python train.py --n_head=10 --d_mlp=448 --vocab_size=2048 --qk_norm=false --attn_scale=0.177 --init_std_o=0.00662 --init_std_up=0.0265 --lr=0.000508
Each number is 128 + 32 x the weight over its row's rms, rounded and kept within 0 to 255. Layers, rows and columns count from 0. Numbers have three digits each. The size before them is the row's rms in percent of the matrix's.

# q: layer 3 attention query, 320x224, rms 0.0533, rows 12-22,44-54,76-86,108-118,140-150,172-182,204-214,236-246,268-278,300-310, columns 0-111
# k: layer 3 attention key, 32x224, rms 0.0602, rows 12-21, columns 0-111
q12 098:180173179109120164124110124112158144133172161094083123079129109119159109090113120135120139183123063193124137064121117130138115147162137112127105116115070114109162151154046140148090078170130179099154140125157102133097106127125100106148163084139102085075130134125173113151073170102134138187155178138121163131096067164128127111204127112187
q44 083:165158143085159166097150109094171135114171101097108059193155064080087130126118130128124134070071116147136153196103123085132060158098140156137091125123133137131104112098158201101155108124177115140073097163158123131132126119135202124115164180190096114169074112200138107137126113082124133126136093110123100138161138107122114142083060122140
q76 081:130136098163129094091118037059127090113134155130136165126076103118086065153138161123083119147128109132145162138128168127155126138109137161111138085133140139154111155112107144126136072099146141140107136176130108067138124161143152098135120120113139117131122085103125146120124211068192114168177149107168135185097161142143175130149150117134
q108 074:143120134088156127135137102120117112127099131140125135085182122142117128177108138164160131150215136147166112186184174161091096089130138169180144112113134125190088116170184134084165188099126125065094118122137175136119165133091158107122143094094075089170121133163137157092123144091169171130144083108118104055135152085203109090123159082119
q140 083:145115213110102139116163111140172160057127120160169153139157122132160152100081088146154144073155116154126105179126175087116089125079116152124116171122162136122093121132155088147084171137132133139118150084109133172116112129101155147087130137116147117099108129167233130183143158084129100100083108096137128083145137119097131122139149134084
q172 085:135132182072158121129134059116156096071108105194136168177100152102129108122143156162099094110118143155137062146120159086114066137195178110137100114113130096101108140126119083096173084130132155168077106125146223116117086098093181123127150152145107166145147157089147098181122109101129119161129121104107130201144160106132112118174081179062
q204 090:131120149122120139063143049113188095166122119127106172154125122167156100118082121119093097133104095130149145136159160168127105136096109146081103097122145116201170147086140122144155104195135137120125143139125149079132107166083163125138114125154102073104098186112078124092120190101063103173165058086145062168141127066106096111148143156152
q236 143:155119125098161126077112075119143124139114095137094150164134142112149039113137160138079128098131138153188112139158147161139101162110082156162120125111124118136124130113152125127157106146165185180095100116137134096158094120125150114066114096197123112129129148111092127103126188085100132189166075083158110178137137118106104122170127185128
q268 137:146098101117140122100126056123138108153152115128088201164141094089129029119128143130092122130128127143198096119175142150132087163123073150191113099129098125133126135089160121143151078154145173165092077086139145098156091117092163133085113133197118103151110171130088097091134157060099104155161085118158123120165132100163127132151124183133
q300 111:148100077134179099074117043126161090139176102111073166147115120129136040142123152154119111117141099176159128136189180159117084158089099123145108109156092111139119124080148125128169064155154184146119097101184147104143114149076163099059118106201119112132110149106132099100132176061101117168138091090140107142127115122149118122152131171145
k12 097:156118104174162112173150093133128130169169112135125181135120110139077081148098094141130035143102157149110051111123170090099073152125128152114129161122098134178130131159092122132159094168158133142076133093169165168151159106097147098057158111207128125126092106129114099147097117064118139144070088143121140143137111138162158169130103161172
q13 096:143199145111178145140133151057109104091117120082084123174065145196149139127167089149182133095162068202133183120145138092147097141179130133087118115129128180155140140181099134110067151126096099120077085138125097129140160092077133146121138171153138103151110119061171137140070166124084100120138147083114176083071081104124103145121156101115
q45 086:120181157114172204100175131150080163127099159157134168135137101182050100134135155165106106167130112119151141131189091115088069103087163111119083158067152067212101071111115073149152186119104144098195104127129116154122123103148133132138124056159111145165132066105148136096109166162134157187125168119140081115109142083144090103159136089119
q77 073:123101138121116110114167123139134139156144102153094129154150115129180179094123133198095091118156120160177112174133147105152043150116153057182075163148089129129132103126128086085122105099051134083171093098113245167061132117133094112177182084117148143127163076136148173181138138121149128136159093160166183133134128125088115157117094113166
q109 070:182167142085131118123098097126100169138098117130168124141153123202152130176137134145166146103137117208104105171147128153170099086143086096100106147115100097143119093120120117080080113142115092084150134129200127114166177134124073083131072101097125121129111082153137180060170116116117170178141129097155082109094077090102135115093210165065
q141 071:127182218106073130102153120115091120150107092136137079078117130140160134081109168112124173126108150202128087092084150090129067142154159110181114103158117122109123082172083094235114113120162126157169144083129163152118194126162105136119120116103075126109131103124134127115114111118089172120095124073160133116117104197087172107151179123102
q173 080:157192181104133157096053102106101114121145100177120173090130124173179137085155179140154175121187138165175129124151135148078063134123165103151088197098113121117138135163135122133105127086130104131128088122139120101136142101103129084131150052112088153150185102126172161127094111104117135192147139123123083125128177154104093164134137121146
q205 071:106081144126142158113064066110125128165139094204144170150112088135220068129139099161117131140097109103113086166092091080118115084124190085153078104111126144139126164110108065119094117102093116128119170110135067137104137098130132131119158126097155100147104142126099156103145166155122123179170095128096123141119043151055114160192126137157
q237 122:110142148103084161123081128098100146175157106190117146156145106155185071057180107182182107100173179138131077156131129102109081133108181099163050159143119129166129127138137112080081082102101149084115152096075110134104151100114112142067151113090162149081138127213120140137163173132099154168137120138091158121150084152049111144120132126147
q269 143:125164154115099171116072136101124150151143109160112140138138110151167093069191115171154117095173178155118069150118129098086073161092153085165095167174114128149123095123100093120066107100097140091110176079120107154084142106118126134081107111098134156079135131207121145155135188117105145152150081132110143146118096175061117135139138130164
q301 107:141158168124102158107087143083126138148178097143139142160136080152177083098168109145188125138160174136123105124100148084054116122083164076163087178196098115175162131099145097140058098105126119064132161092116124124115115119113138170071121108079123145086107095182084155182143180145113160196155095131093150150155101147068082158119117125152
k13 101:173146170083130127094127180102105185118163158105129078121144052145122157137181165160162113121143131178142153063175177084053118133126144113124178141187086139190113096142094111161135046069094070106172140148089115121140181092097163130126130111136104184130149118121106139197084161109151138118178113121155141186132123106141116154119116073116
q14 087:124166121109106149102148098163168108126116173125172138184158065192155130114113124108111173126118139146130118098133088122158102136159141150156118121138133076082129188054101129150152104134147137108090127126140063124102145135158099066124123131100064094081104177167161164113150152116129164126095151057116075141118135129118083165112180157118
q46 081:150145128132054046118105124122113120096086184116135112054137116124168143160171075116167138104099096093122126159125095110098118171182129119154101096075151134110110111150134186135187102100105101101128124112059106137114136094132126093076142170167123165057127162156121143063129134102114105179145058137111137147100212062093114155124166140124
q78 077:116154119146148070124124140134084165067174137160089123095144126146131153137202113184098129095117131084143085094161114166133107117118077111146136132175131203130188140134175152153105144138099144073140104107098095118103102134145058156068114152119135108144075099179138204154107077097168129113097086218141180079128111125120170087133151119180
q110 076:147154123097139147094122149186153129111185152165089079185155166107102102106165109140081175152106097147094170124074144177078092071136105087112098159150061112072172150143145155122124165096114161050103126165108119162104101089133061144132212144136163132169123134156148118101150115062074171150125171146158084150112145150085175141054126118147
q142 077:122107098160183148108146156172110159128122125118160092128125095149117160139116176102124156141059149165147199120146094119104136107112103166123170080113108113088161161156159124099180134120105178092137105173143186141135087113132127106202149172115180145165128152095085114088157177164179128112154154130100140143163112147133101167074115106128
q174 085:144110131101178151180112125152121118176154136125105112087179078142110105123147114084130093198050113122104114116125139121104180133169125209086145095183085140117186152163182125154102097091083121071164120100130048146155102128128139121067118150168157160166094133099085106134144121141153150088175074193150183149178130117126126151133093110091
q206 092:108089142137133161181050146134104118127146094159114118058190111125144193122163148116145128089129173110187134103154169160126101129133116018067125087129069148155179153143137119140099142146081146085131104113152157170096103122125138156139127135106202108153122140142145165119142083137130087108160130109127131125194153205168153127203070148149
q238 140:123151162130111094172095121132096091100151144123153140122178119151163172118186155102186063140113112099138130144134156085079083139186113123088087123159111173166158140142105153128130147115096159096139120067095109131126122154093144169070084098119197160161134133143156194075104104128118123124156147136152158165162120184108148131155076159134
q270 138:130139155126140109181090121165113068105166142135131169102179110139154185114189164100178086148101103089141140138144143119090106129183089132135069097149118181130151147135110171146110133116079121072125107075117110125127129130093155165094093103150174166172114121142164194095138121138130149128170138149151172143161132151079145111175090178170
q302 113:152147143104152100177069138156119094145138173139130116135198124155147214101182148128179116152127119080141120146153124149127122173151118130101104116133115166130150150127117163154118113139061118080144116116124116120151119107101121132098127124163192163185106128140154160100098113117128146155180152150148171131149159165101112146174104148152
k14 103:159164071093180083142120102147134153158108203129176114129172135140141190132194121120108127116192093088146089117184118137110121157124071124145127107122157123114126136105119150105108096149082099094171134106138093163111082085126103079050114125177151127175109143167199123134128082103095167159180131131127159155056187137101138108177174108112
q15 098:127163130148152142113164133180108077102128147174127091105195163125142091158097170166136142082076135173154117148115116109140190129113077112128118132178078136116102095091089180120158111065111143104070092163124165146170104118130121158159106083072139091144113101082125109130174107076088201147155080147162085110155105094101097112087162156116
q47 084:123185111169092143098086232100093119138152127129130097069149181108152112108154081160129142142142113207101130140148087124128134192114119136193140112223095127111117119147103121126116094097118147171076145170114175145108117103137060115148104122118124104108109122144162174146148219100115137164128145104168092145144132126098107090115165141171
q79 077:102108116096140133164121182114135147158100107155169109132157103153182144108164132072150078135159140169198134127136100102092130153165127102141138109150155083178145116153130091097136179112101131210101128098129125152096108109118135138081164101111120104146172093114019117137081126144112134165156053157102117068105115094134107094208137111148
q111 068:091148166202151139087147114123163134170192083203127098106142105162148131115091140182169114123160140180119129071088124106075092113066136097084136119145140161139119135148124146096165069089105152116131166122108137160149104077171152142156198127104110160125139097143131123141095150104090131163158046095147143153157074151115127106112091128181
q143 071:103072175136139147096078107151119112108083087135168104134094091147084118165117200122128144158075084173111134063130189097125135088113115165074159132138142210116112128112169153134121158073101160142137111131158140117114101146127187109173170182088161062126159160066108070084170168144159134141097106107118138138171075100072137163177170083158
q175 083:083145101162087128141144103115110113158150062098134102172174149127162123138100112194180138098182111150121140106139095174118156152151128132077164112208099091138087115131126134176148128134086156138172144086210142164131153138168167125165179165074142140197117107124079129133095202150121130146133100088116155097145034152117120095148142044176
q207 081:078089089058106132159144141142099152163125161120105165184139126141149095138118197096145133151211089109176141183080049104112143128121145128149146166160132173106147084198183117106124091052124080181107121171108168104176138129114123110118121143114151116156176104097110181079090086117131134136142164137133111131146190095129121176116102128126
q239 133:078118108123090120162151155058090111126147150106142146149122123134184091165106164103150101126163119135184119138135087117120121155150117133157125158187106162131128092224146087116153090096146151170130154145124122144120148126115115120096096161085189109116173126105083123080103172097115121177106126149157155135124102126055108108119136138149
q271 132:116153125098093152143141154097105127118146113136150129154122147117210096146072159125116132126179099140160140123103101149153148167147131121150120158155111135118134069194142119108163080096113145201126135155106124160126149141110140045084126153089151107125188092094087116084106185105093106218094142126152130109120103128071078114153140139174
q303 117:125159107114112137123120166083108122115124139120149099158139117116209081127097154127149113115179147134192145127075083141127145176136137133110116145156097135119128082206168096129175074088101126188130121171124136138138127157137137078057178159106149118141179089096079085103131204124080100203099142141171126133114140105086091145149129124130
k15 092:178172131159112115076056144110097104128150106124129095137102142177135138120079144139105136113154135099160123095093154117124158152094161097106144097149165139147113074118134122161163131135109131155097121173124149163133121166158136129124233143057097101150167113133118098159107202154118170146101159135150111065141101127080126143179082105103
q16 102:181122204134139139091137090102127084108150115106118067104114175131102146112084142130132131124116116111140127137068078133124087143087107076139098185148162101132127082122122137142143142150168160188140110108156135157131073103167170112080059162100176131144150100118135082145141163167123135081101141149127127125138129149157169047162147099123
q48 081:135041119133141159116100064080128127072168135074121095127166086050120116103160154115128116177203168157101109140157123164127103164081119144142148173138143113161132109104098109123161160108168142158170111085151104159132162123150135130112105127128162155169131145166163102132131140129133161116137149155111093109128143106138073109136085119118
q80 080:125110143169130162144106093162112171128200125138153068105190148099141162102094119134142078086131064193141115123166169122150175105086135164156111135114143139142116109113114153101094147123111076176190152140148146143109133127090126096151143084158138097105161102199091042133163197204162098130190147141138152157131104088180102092115124132100
q112 083:099112173080126111092150131163128120151097078130136117129088133138122128124159127097132094173062126127157137178129123060106154187164136141161133135118165095145097107148100103072087122140091093126179138099105159128182184141117104128132045127132162115093124126080145091139118179109113112092191157087111129147087131117099136134237175096153
q144 095:136124180066145137105110113099140175145154107128121190126077156087157160099140108120113167077152089166133109126122195134140104171088111092153108183148180129086090094118095124182110142155183095167151120062136144106139139129126063125071108134148166140097115101140204149186120147118078140121150109109155105124112152140077132112159089134119
q176 098:132131188100099113111130132093116125119115117151160155121145136073147183169106150127142063125144113166140137143130140107148145213146148103131116160082177125108119089121080153047135122148152116175109117117138178109150139148108144110070135121158121123111152064160165138121107177133150080152109227063144112131145142143095126072200164160118
q208 091:088132151075113090079078159062130121135138148118147116083173170065197138148139104157145089053139091186118108157193168091185109161092182098125146144168146128167099146095128153167133111125105083161125104130104117140126106086079197110099118137185153143125128106162109060148197138117135130165160148099133127172165143129108115142147140104108
q240 131:093122216116074139095156138120129120094178139139142098064154142084167101152113106092118073090120098122148135097201128102116150065090159110096165139135123109155141150155108123134085155125108047158130068115173126099131128132064200120139178126136096129159121120156081088091168153193167107162107186123134143148229130154122109164122139101107
q272 142:081155204098101111086158114128089129071190139106195097069157128128168133167087106101119071105141085125138091081204144112128141079091158106088151133140101121150137144145092077129081183123133077168120091088157116102144134136080187110117161120127143139127130124163076090086122099193164092156155194113131119164213139176114123135143139124108
q304 117:077141180088117091072119108122096137103161169122154113088165132116127107194125109097120089079131100107138105076177152137117152068074176120073166132135111126148142127118112112095070150115132085148128072102157126088134131106108188086146173112121135145164112119171083076068132139190178118171131167148119123165201115156096109158133139140128
k16 102:166110165140184116074121052107104148103132158113142121159115087110065109157120147111124077117157085103159181127111126144090147120102128170148147078110147125169079070106113106109097136073152173154152119046156126127117198142170141098159091142097187149160117127185064176095129127153179094152125171119098135147121128133152125081107148148114
q17 120:115128161082068099117123132068143107174128127069160114095080126133170124171142177131161177140133071124157112088161132158162050131109173115148077136157089167110146133155102187063084197097085133147080104071140090079107129127076117132093130163097181120065147151085121130083125098126099138112159163108142158105097130159149114141063120102107
q49 085:084139139095095146109174098084099139093113110123166125157120079135111090165100135144064145157170124104167139123125123161162105130079211094129096062099159154165086110172127140141149241063169153082138128089122142118147104083077105152152105168074134119125173099117092141029152165172159120131088166088126141120140111166117122159075093141080
q81 077:057110145141132143112129153120108124156136098180090114120133140121175073121104179146151109122197103133158118194164098124148088123018131094140116124143102150096098155061108172142192118186152126177119080161113144153104138096089141111149112099106117101138139105120124110116133114095123146067165198163166141113187134143154182192085153142081
q113 080:140163174093123112070111190106122105133107132127132152147110147163178078124102081145119151177102115163147166095142143180202082085159128124118076137085130123066105196132182083149111153117074152152095086061148157131114123140112089086127098098130128114164126122089160161144096148104090154133096120094109103138205175117111122104120108156134
q145 087:139149190097158160105120134152111085110105125179100153073114125088198141119110132128087154168140136135161176156158179112168046138133092069164094167106148116115112119163161114130136190122203149160141114091113119125139101153110100103105126107106134152106118066096157133124155112071105142142107148134158111055204170141106206100096158133114
q177 091:118159155074097163110123184108035162097102096133109120085112133106157129097142189143127159141125105165099106128192178114139059134150176115103099146045104114089145085117107160095098155158135128155129065129092127112130124180116144124123137092115146157122179136158152112202118126159088123093146197126132084143165099127154114126163102159104
q209 086:082132151097109127100168161159107095171161107190122133115164164104198118147136105119141146122119103099121130210101150165090159096146190102145147093079123153145150138032083137091145100109115043161165110108098145124113100067151099105174154118116165102164141146115124102137091114153106112166140130133084091130124141164201159141125148122123
q241 124:062132173137080145140145159150070123122177145090150156091100100083178085164077125145151092180168114095126124148160147169091165079124119144103174152138079134075176176130070154065099140115136130120145054141128136101121094146132116129135164149119183129138108148154154109122110099151103128102136170208124160092166107189210146152105125105115
q273 119:119137204107145155101099127138098124147153098123163176099075078103200110158098122143155096128155106125132126176156155168107132128134109169096155181139134132072116147152051150134098188105186146183153039165146139151125129135126133119119103124162153124122134159135155089146112117143085127087147152162106115126152139193214141178120115091098
q305 105:083131180139108156108132157123082108140179106146151151109121106083197078150092085132139101161151121109126123147144169172125152108138133127103154145143110116113109134145088158085121184141148113195160073160130149105087111083161132127162098179161151153126091171158129086188136097139115134113157149181106128100173120163213149145073144103104
k17 093:131086118126092130106102152084108175111117117128176108134129101104156071102101123119136095121165158142113091100146155149131112067156164124115126173125145079122104110159114133142114213111196169158143110084129160111112164130132093169163087133155170178119129129118069101128109142098131117076159158148113124103115175084170129149088109138115
q18 102:124122124127134151105101121149129118192105103186097143134185152077132151135133174147108192108108192137108157149151052165144137134138118084104158135090185092131141147187125118107148074120131138098142132152133164181140132121177081150149139092127085113111105059166049117122070105128167181144116096158132093114149120139107115151086128150150
q50 080:121127133196076101126142079151096093134112138141132137148183065064182094087138163121105123122178204101152119160155179131099201143175146119105127081088079120122124122095066100135155080124118103133115140168111177130120086119116111158151061119132120161073138094235148099129127187087196160145141098165121137157101098116072121136081122119136
q82 080:113158152077083137105123149111137143199101156067114110137150102138142117195088182154170117077078160187087123130136136095138162112189164220133115108116151134117153128092109162125134177104108151130099094128090089166163171107138144132116128122111133076119110191118091127141098149112165164168096078152052144182110142069105119106143138101097
q114 076:092132075179102182133133109161109115105155162079170124140200090092087141164135151152185138087108159119087174032137182097131171130152098122146141096152132134113117127172113115050154174138159176122115169136151120172102103112177147168123143124124157135154130141187129099132084139144193174128066128135068148062088192160112132129150074197119
q146 066:182128149134089137112096147127121110110095147156132127178111117085122130127087133126119134126138105167133136106049189147118139158137113134126067108072091120130140105155065134128146112140158070143082138135113161150089122122096070114107147128122117097144127085084199139157110192091154118141176139109120096157107187118112083112241096170104
q178 080:152084163135152155128151086120177154112134134146132172169119125068131080129156122150133072085188132101079140124122078124180159150107155122138160143157114126145075147051100100129142118152164114132137130150146172111151132099161124151137153128118085136141112105133061088212130149172160126154116091101093148101074144083082105162108103146113
q210 078:110092145081108103107098103121150158105118162106092143169149173099119152191133156174173104058135185146108112128159113103120136068162094132116131116114163194092115168140087112127070140148142130135114096128115143144130121158070162135183093140127091062156140148176185158122132105150169155171141124132068200129124131134109102078180129113125
q242 161:162107137066121154093121129104136139127082127114115135164140163135141165171144164174135097059143163164085126129140128117132175160147126160125092143161173114056085132132101133134154161160124124137116138144127154154151221148137111106135094174149139085132164089148124095153098118107149129186112061113052146127065117132122088109184149162097
q274 140:117099164107081163115143143103140143135116151116120146162140142090145162201121163155164086113146126106071114152172142100109198107182130158103092086158146161078104157100098171114135143145108097093110103136156132133155194114138124137150084151108101058145119084135103103119121145148185190166110082138055170107081111096095113117183132143109
q306 118:137102153107107174103129113102133112136112144162105141201158153111175148191093126153152092122145120125080142140155138085094202126166120170101088106186127133077091156143107154098160162134120080088098101159167130116126187131142140141153104109104104079137146121131105112126091121128183173192111077113084170104108105096101121143209148143088
k18 104:156137156167105169116068167180134086163118109137097136139155144085089124168082111123145112159136130119090168118098139136129175163179131104092095145123102084164095151110066122102157116162137112061077082141162180142103111098184174109119083101130131141114136164162061097179078129159201172147125127142128147099090140126101097109169133129099
q19 094:147082187158073123163108092101162170103108118113157160063084128153138119135143128068125143125131055185168154117131120140111084108093216131130113181155135161107146139129138138114086141141155060155170177107127135117129179169102202160111085112097132103054090194070147106136141092088120094142104172167194113094099102134078148135167118098127
q51 078:152110055080118153148138114109073134116115147103179166159188121174130085142121165104118116203081109159128112140107107159078184098086114205111120161080128147129142144144139083100129150175181098076107165180126139154092112110143175114135148099117144114130142106084125162108162083190162140194115157127164100145061050108117025140185103137148
q83 076:129123152105140117138095135104112114155151149144127144090207130115086147118054166082160147131174113145163123128107181132104097099080143156119100146146078182206122153138162140102153125131125113076139098102107182094120113127151150104139092127131122090150146112140166161123177142105128088127138117165132151110114119120117132115167142141132
q115 072:147152159074115156155160109178138118132125133144167142153068169101108083157057107181123153176171096167135138111182110128097149136162144168121113160136112159050140135132157139089105196133075073124178146127115131114103092180162111124144112115181090105148139112108106159143134103119112120118118108140179097070153151074129095091172089114148
q147 063:124147164126059109120134164152160047148110158137136153110120117095113150172150120155140152116128093122163068110134145101087127111186142124105157159117140158128105130151159160152106193112174120171134080070160116116148129148121124142106135099050087102118138111120094195059144097133166147110176167090143140046120127133086183074141150074109
q179 086:156134117127144136166155123139133127141090082151128167026159155111159165062152108136121165068107091138183123079169140133097149125156131054163094124133117213136163156170130133112079189180111080110143124123116123128131090105096158153105132078113146152099130129121071131141109109179133160115100183123141131068091147119101129108159162093115
q211 090:117112100175103164156113207123145139174116189122160153124168118075118169128138158076124128137115128110109075150064139102094117122064153139142144085119106169146071061087206124057157116087124133130134119044128097113118181105173115119125146131107105189173065128114082128094171166087141131081116123081145128156074077097084178142127112153099
q243 137:128113141137096161159160181142142125134120166120156157089156144097096157129111151088136130134132113128166148123094114109108150095134137184137125114087099248138128117151175169054124091142122131096140145136131108068110170123153127156087114136107098098157113160147117125077188172094129125054117172120144144117086130105158138090126124125078
q275 144:166128139144088139168143136128143120153105148123157160105192144106087155113105166107108138142135103114174136115055127102120133090126128168132103132115094255132121090148164180075133117160129139100133145126138093089143173136157129146102110130104129082137114144112135129113180152084120104061127183118159137111056129110140154107147131122079
q307 121:133130120177095136167160159123150124169111169118145163091176140097072165112102152085130148128132099090193129119067124100110135072099119150142108151118110255156119109123182163072116111148131141091130121124160090092129151099143155134094120143099112084150113137134086159110206149080123132098122171146167137113094112088123135104128134102100
k19 099:147122127139088128179138080157154091143065156126121140095192167049106135110107111126098129120152112113163142090117125175115134124126131134172087229156181159079130161132096161076133143133183135138168194143110101094127114161179230126063147094085164109107117138104172147146161120118098119101092136214131132122133070157136083096152197086104
q20 104:089066148189180189133116117143131129126163075141118080107147114119087109102125121119094145097113181107122140155145128163132143130064100128166085079172137128088124139096172102115183121096136167089080127121150127165109090127120142127086173151144067070186096144156076103168168077094126166082155091139154062151169108115151121097070102157149
q52 084:156110162118142115080152117101091154089125160109092080118176137113147178093138111137140144098170165141139093121104166116109133113105167181122143094092134208129088100103070132140186066032145097125069133166089096166115155132144141103133117193107140143125087141152115127106174101068133109080086089153125179142100174201147154146068107146137
q84 076:110138090114149115062126052089125144138057134132172088172130093098063082180152097120134126160084109136092174112141106142081127134112122175110180097166125125129102094109123162119153120083155164078070142187119124087128104181085144177168120184073132175096122103156130130145141149109134121121132071125086116179162121111161114167095146101078
q116 070:069146147142139104119141096113173065104184092132120088108191112098101125090169088139217170133131135124072165161139132118089158166116146063148159053138119156107121122143166149069181150085130141123109114166096153172137117132167173154158177156102106175096096165115169080124129112043115091112176128107103092133119137187102051086111135096096
q148 084:141124148110111131092190172118128084184148099135165171151142133098121128126088154121160160133109071121170119156103173112154141133111153150110089155130175152147106125129132161193137112159120061209116143122094053099140121151080118114106090116220148081112126120119178156171112082064093103165180126090124090118136138100096140099168080142118
q180 084:150128152088120099090163068113134158085074099111139166169141161104060102133124088097140184161138163157124122212138199153114103108150241099126118112089116192155118098146176122101149125058145089108150124142053091114153110127145173154131097093132170107117136090159098105159104142098107116118140138125130130165058171124179130140115086126116
q212 091:094135153127108164072099079119143129116082149127128093111113105111059080156041094110127098125112089163107126145140154133100107136118126137113144098146141135147117138136151244148131105084098103108109167184166135149168101176101166091128112078109153089127098115151094088190166223197150163161094111136129135144131158096150126083131077087164
q244 145:099142122167135169097112066068164148109107139056121106131120076164061111121134091111157144133120050165070145153129125119101071118134128152152165155147111109092099113185149164135168183048041102068106145142151117124129097255147154121153121080107152089064132128125150097178095170133153116112137094083104162142124148145161123103115106077103
q276 149:092150132175101175081123054058177158090125145069156100142120083123053080150123075114158147165144072144104155141132149123114115113130144141149169130146087140110141140131157190137159145038051090059105147149137112107130077202150201127171134107080136110097099121124086084185126142155140132103139118114129130146123143107165126126104094082117
q308 123:134154110188132165088128047072180153097073113116117117151124132122103072148133076123134148146119070182087163148121122127089091121115130161163158115150096128116115125162169156146155116040049091062121151117123128129130064250170200128149143124094141119091121146131110075196101129154133097109155101102144110162128169131193117097101111083133
k20 097:165131137116193127086162072068130142096097089088098132179164138052117094137193111159142159166114128111120139138135120158119126083095118171149168170123130152134101164113130101132201094085151134089093156169118128126133018152161182129125142180128150124118106121142099175186093106078164086096161096145108066172098133109176098105064067172136
q21 088:141107091115113116127118160175201160112122122181152151145161130096075108144186162172066081092071122131151130128134120141115099104078197122092124103110136175168112132148134119069140151113126092140127097141091159130151134130105148152155088126128118145077115106120091145030123049164151158187182097120143119178087090069118140136081097101067
q53 085:103116110193125033141100122134123152127175122121125105075120153111160103169157086130129127070040118096108082098122153098152138104109091113145140125128131163158114150113124193104067080108093084166121211101112178122108139145115110134093158186125133118080120186094131158109131157165102125142123089072154159125108097154180150108135131125157
q85 078:136169162151088093123126116051143092110115173119128086114123112122111135139143101136102151083145143167102144132113159095118090094147138076074137102112114128143168095197091130147097160206140107133109135103165090189068112129158160161100132148116149176094138124159095149114094131116161147117066120087109160139130055160185113141110112139122
q117 082:094079120235095124144139132116100129097154179127161182131126083137061143099096134110171173150135129085096098035187130119153156125093095167077161119146084114102131117156111133115112176071135126125141141114091091119143114127122129134167133122135175136132136140157101077137065095179149212175140112137135111130110128110187106116057130141140
q149 078:114137077177092100153159099133163137138090124103196134132116139100117121150173100137124110146078126092120104096170098137109129085171146164067172079091043111121129157058108160068130148102105139069119093198123090131162132152142113118159164169114112162110127166132051115085078119121173092180160133180155173140124114093173133146115146137188
q181 093:160078138142158115141184161124164199118195110145093173102180084128076121094161126082117130144113149100141164108160125110085136109125084122165150139123063168184148104106085122152134098135063142088116184123190090120086163110153158186113143157111158104117048140154059158109119158131205179114158151144123148127100101105083143105057112082137
q213 080:075117117155092110146110164135113116160107178142139139105174091110092147182128132138185153127179136128144125128158110138133123115095146131045121126110066127082122123161154118140105152166112115122107099109110101107082183145142149155049193116116143179136122053096150167046133125143152119056163118106156194116180089074159143123132108177140
q245 145:120118153124091099095168129088153129115140139176157086127179105126101171157180080130134141104154119115154111113162136100158075096081190140071099134115082186092131083153113140139109148146061148140128136118132139149112173173150143136063142118129124150106120039092110078097106182099161180116164141054130211158170135083149124082118152157148
q277 156:102086151140073113097172138083163129115127134193148129098167079122100160148170086114128134103125126090146129124187155097152088069078218099074114124103098219114138088138119103122087144142059113132140140138124130136117143140152130191083161124108107131116126049090110086103138162104162191162157127069103219168163106069140136119105149136136
q309 126:122100159129098113090146130083154140115122123149140125092170084153120171119178104129118145107162127143164130129185137078150060100102178118097116139104098168094111097162100104120116148164054138124145147121134134154098164166161134171093175121103132125112141054081145087099084154068159138152191147032099175173155108088150138076115174150116
k21 106:205089138106138172076145106074129124133153082159040174123139159169101152125166143140115138116120103133148128030184109137116108127094172089106106161108138155094148117115103109114058140159051157160157158099121187204147106123148139127134081124102118101107082088111123125157114122127142137188121174089094122109120095116147152124115158108142
q22 088:125122158098104111141127150123109113109100191095142133170154120159137117119148133153111092102148078167138130077120101142143087149152168113080134148183093147114101151165117149110087111126146146142117169162053071109120129099085132133088086104125152133139143104130132140175058163142145041102130158172186167125120117090095147186052145120086
q54 078:125137181112151041134167151113148144104112130137151131106101143148100119139141145134122158122123134127075131100111079140080173128059107146072120161123103052106118157131162176126080102177061128065166134153080135140078136076067111176116143083090146132081144164115152142146130145076133166184165140164116086050126145103169116087129101127168
q86 074:136116206116147101114114092156118117135174137137043188098116164104118146162109125136146131119161129141148058128176128130131094152152137066119159102137094105161119128092154117160106144132064109079075100127100126110118150094114152124168136096135106126089156166140170112133122133191126134077148099111149162118142076125154147148095128155141
q118 063:127138146167133132131123188113102085111124099096124107116167155141134133132221122110099120068147111113109145149098127133135112150094148153110142143131170112130126094109130177141103160127121098096097091194123125114063123111109128071136100044139136044125079144128122194130130152134119114171101141151174140130161068125116185149102115196105
q150 072:123153200152121126144085130134148157115206098110128147093172109152121115158082125137184137071147158163078162164137100104108153102135113101121125136128109068126142123140096104140146117094120175143097155151127191159103130146089107131168074166117107138124122166184105048089079194126172160080088099152074176156130103132153097118134129144109
q182 081:164115150153185156092157076140139089115115149131118098095083141150175127132169074179111163105136105126095190172189097094108162146072117070245109096111059132136139151134139108095105124139149157080111107131112108163145111140109091106158122145080132119122091148145147120152113078105172136101119133135110165123120140158101146116159103115053
q214 069:155099149156174128136103104123079147124155171101127142087145247145111137198135064159096109117150108129091078149127144117112194137092139056082062136126121127118083082177073108134095167149099112107123143110201135159107148168092103159115138126124096135137144095117138132085128149178153149057121111094121032088150119159097159127149111144132
q246 153:163078175164152091165128078176107127122154185075096133119121186121125130186131092131150079138174114134096104129135097061080175116089146075089111081130097124135132119128117152129077140149108124090088136133119130124156163158093090153149169133067105130141115129130121135094129115164216153101079143139130102137145086141105164140121080154105
q278 147:159065179170167109138134062165093108155138179066087138101107200127127158179117079167146100126155137155089127136114087064103177151099148069093107068128069102118100108106113138133092157145106133106085136136135129142163166149116078156150151154078102141113135155159125147135111139144213134090087098136117119133151108159117151130148096164112
q310 112:171074192198187116137122093164113146140148152068102131119065196109111149183122080168162079109156120150077133145118064082069162155101128074086089097138094068099051108105130175130069142131109147083123146129137135142152155163120084130154140141105120126103139141157130145143123148140188161116075110145112118146130103164118146134147063188126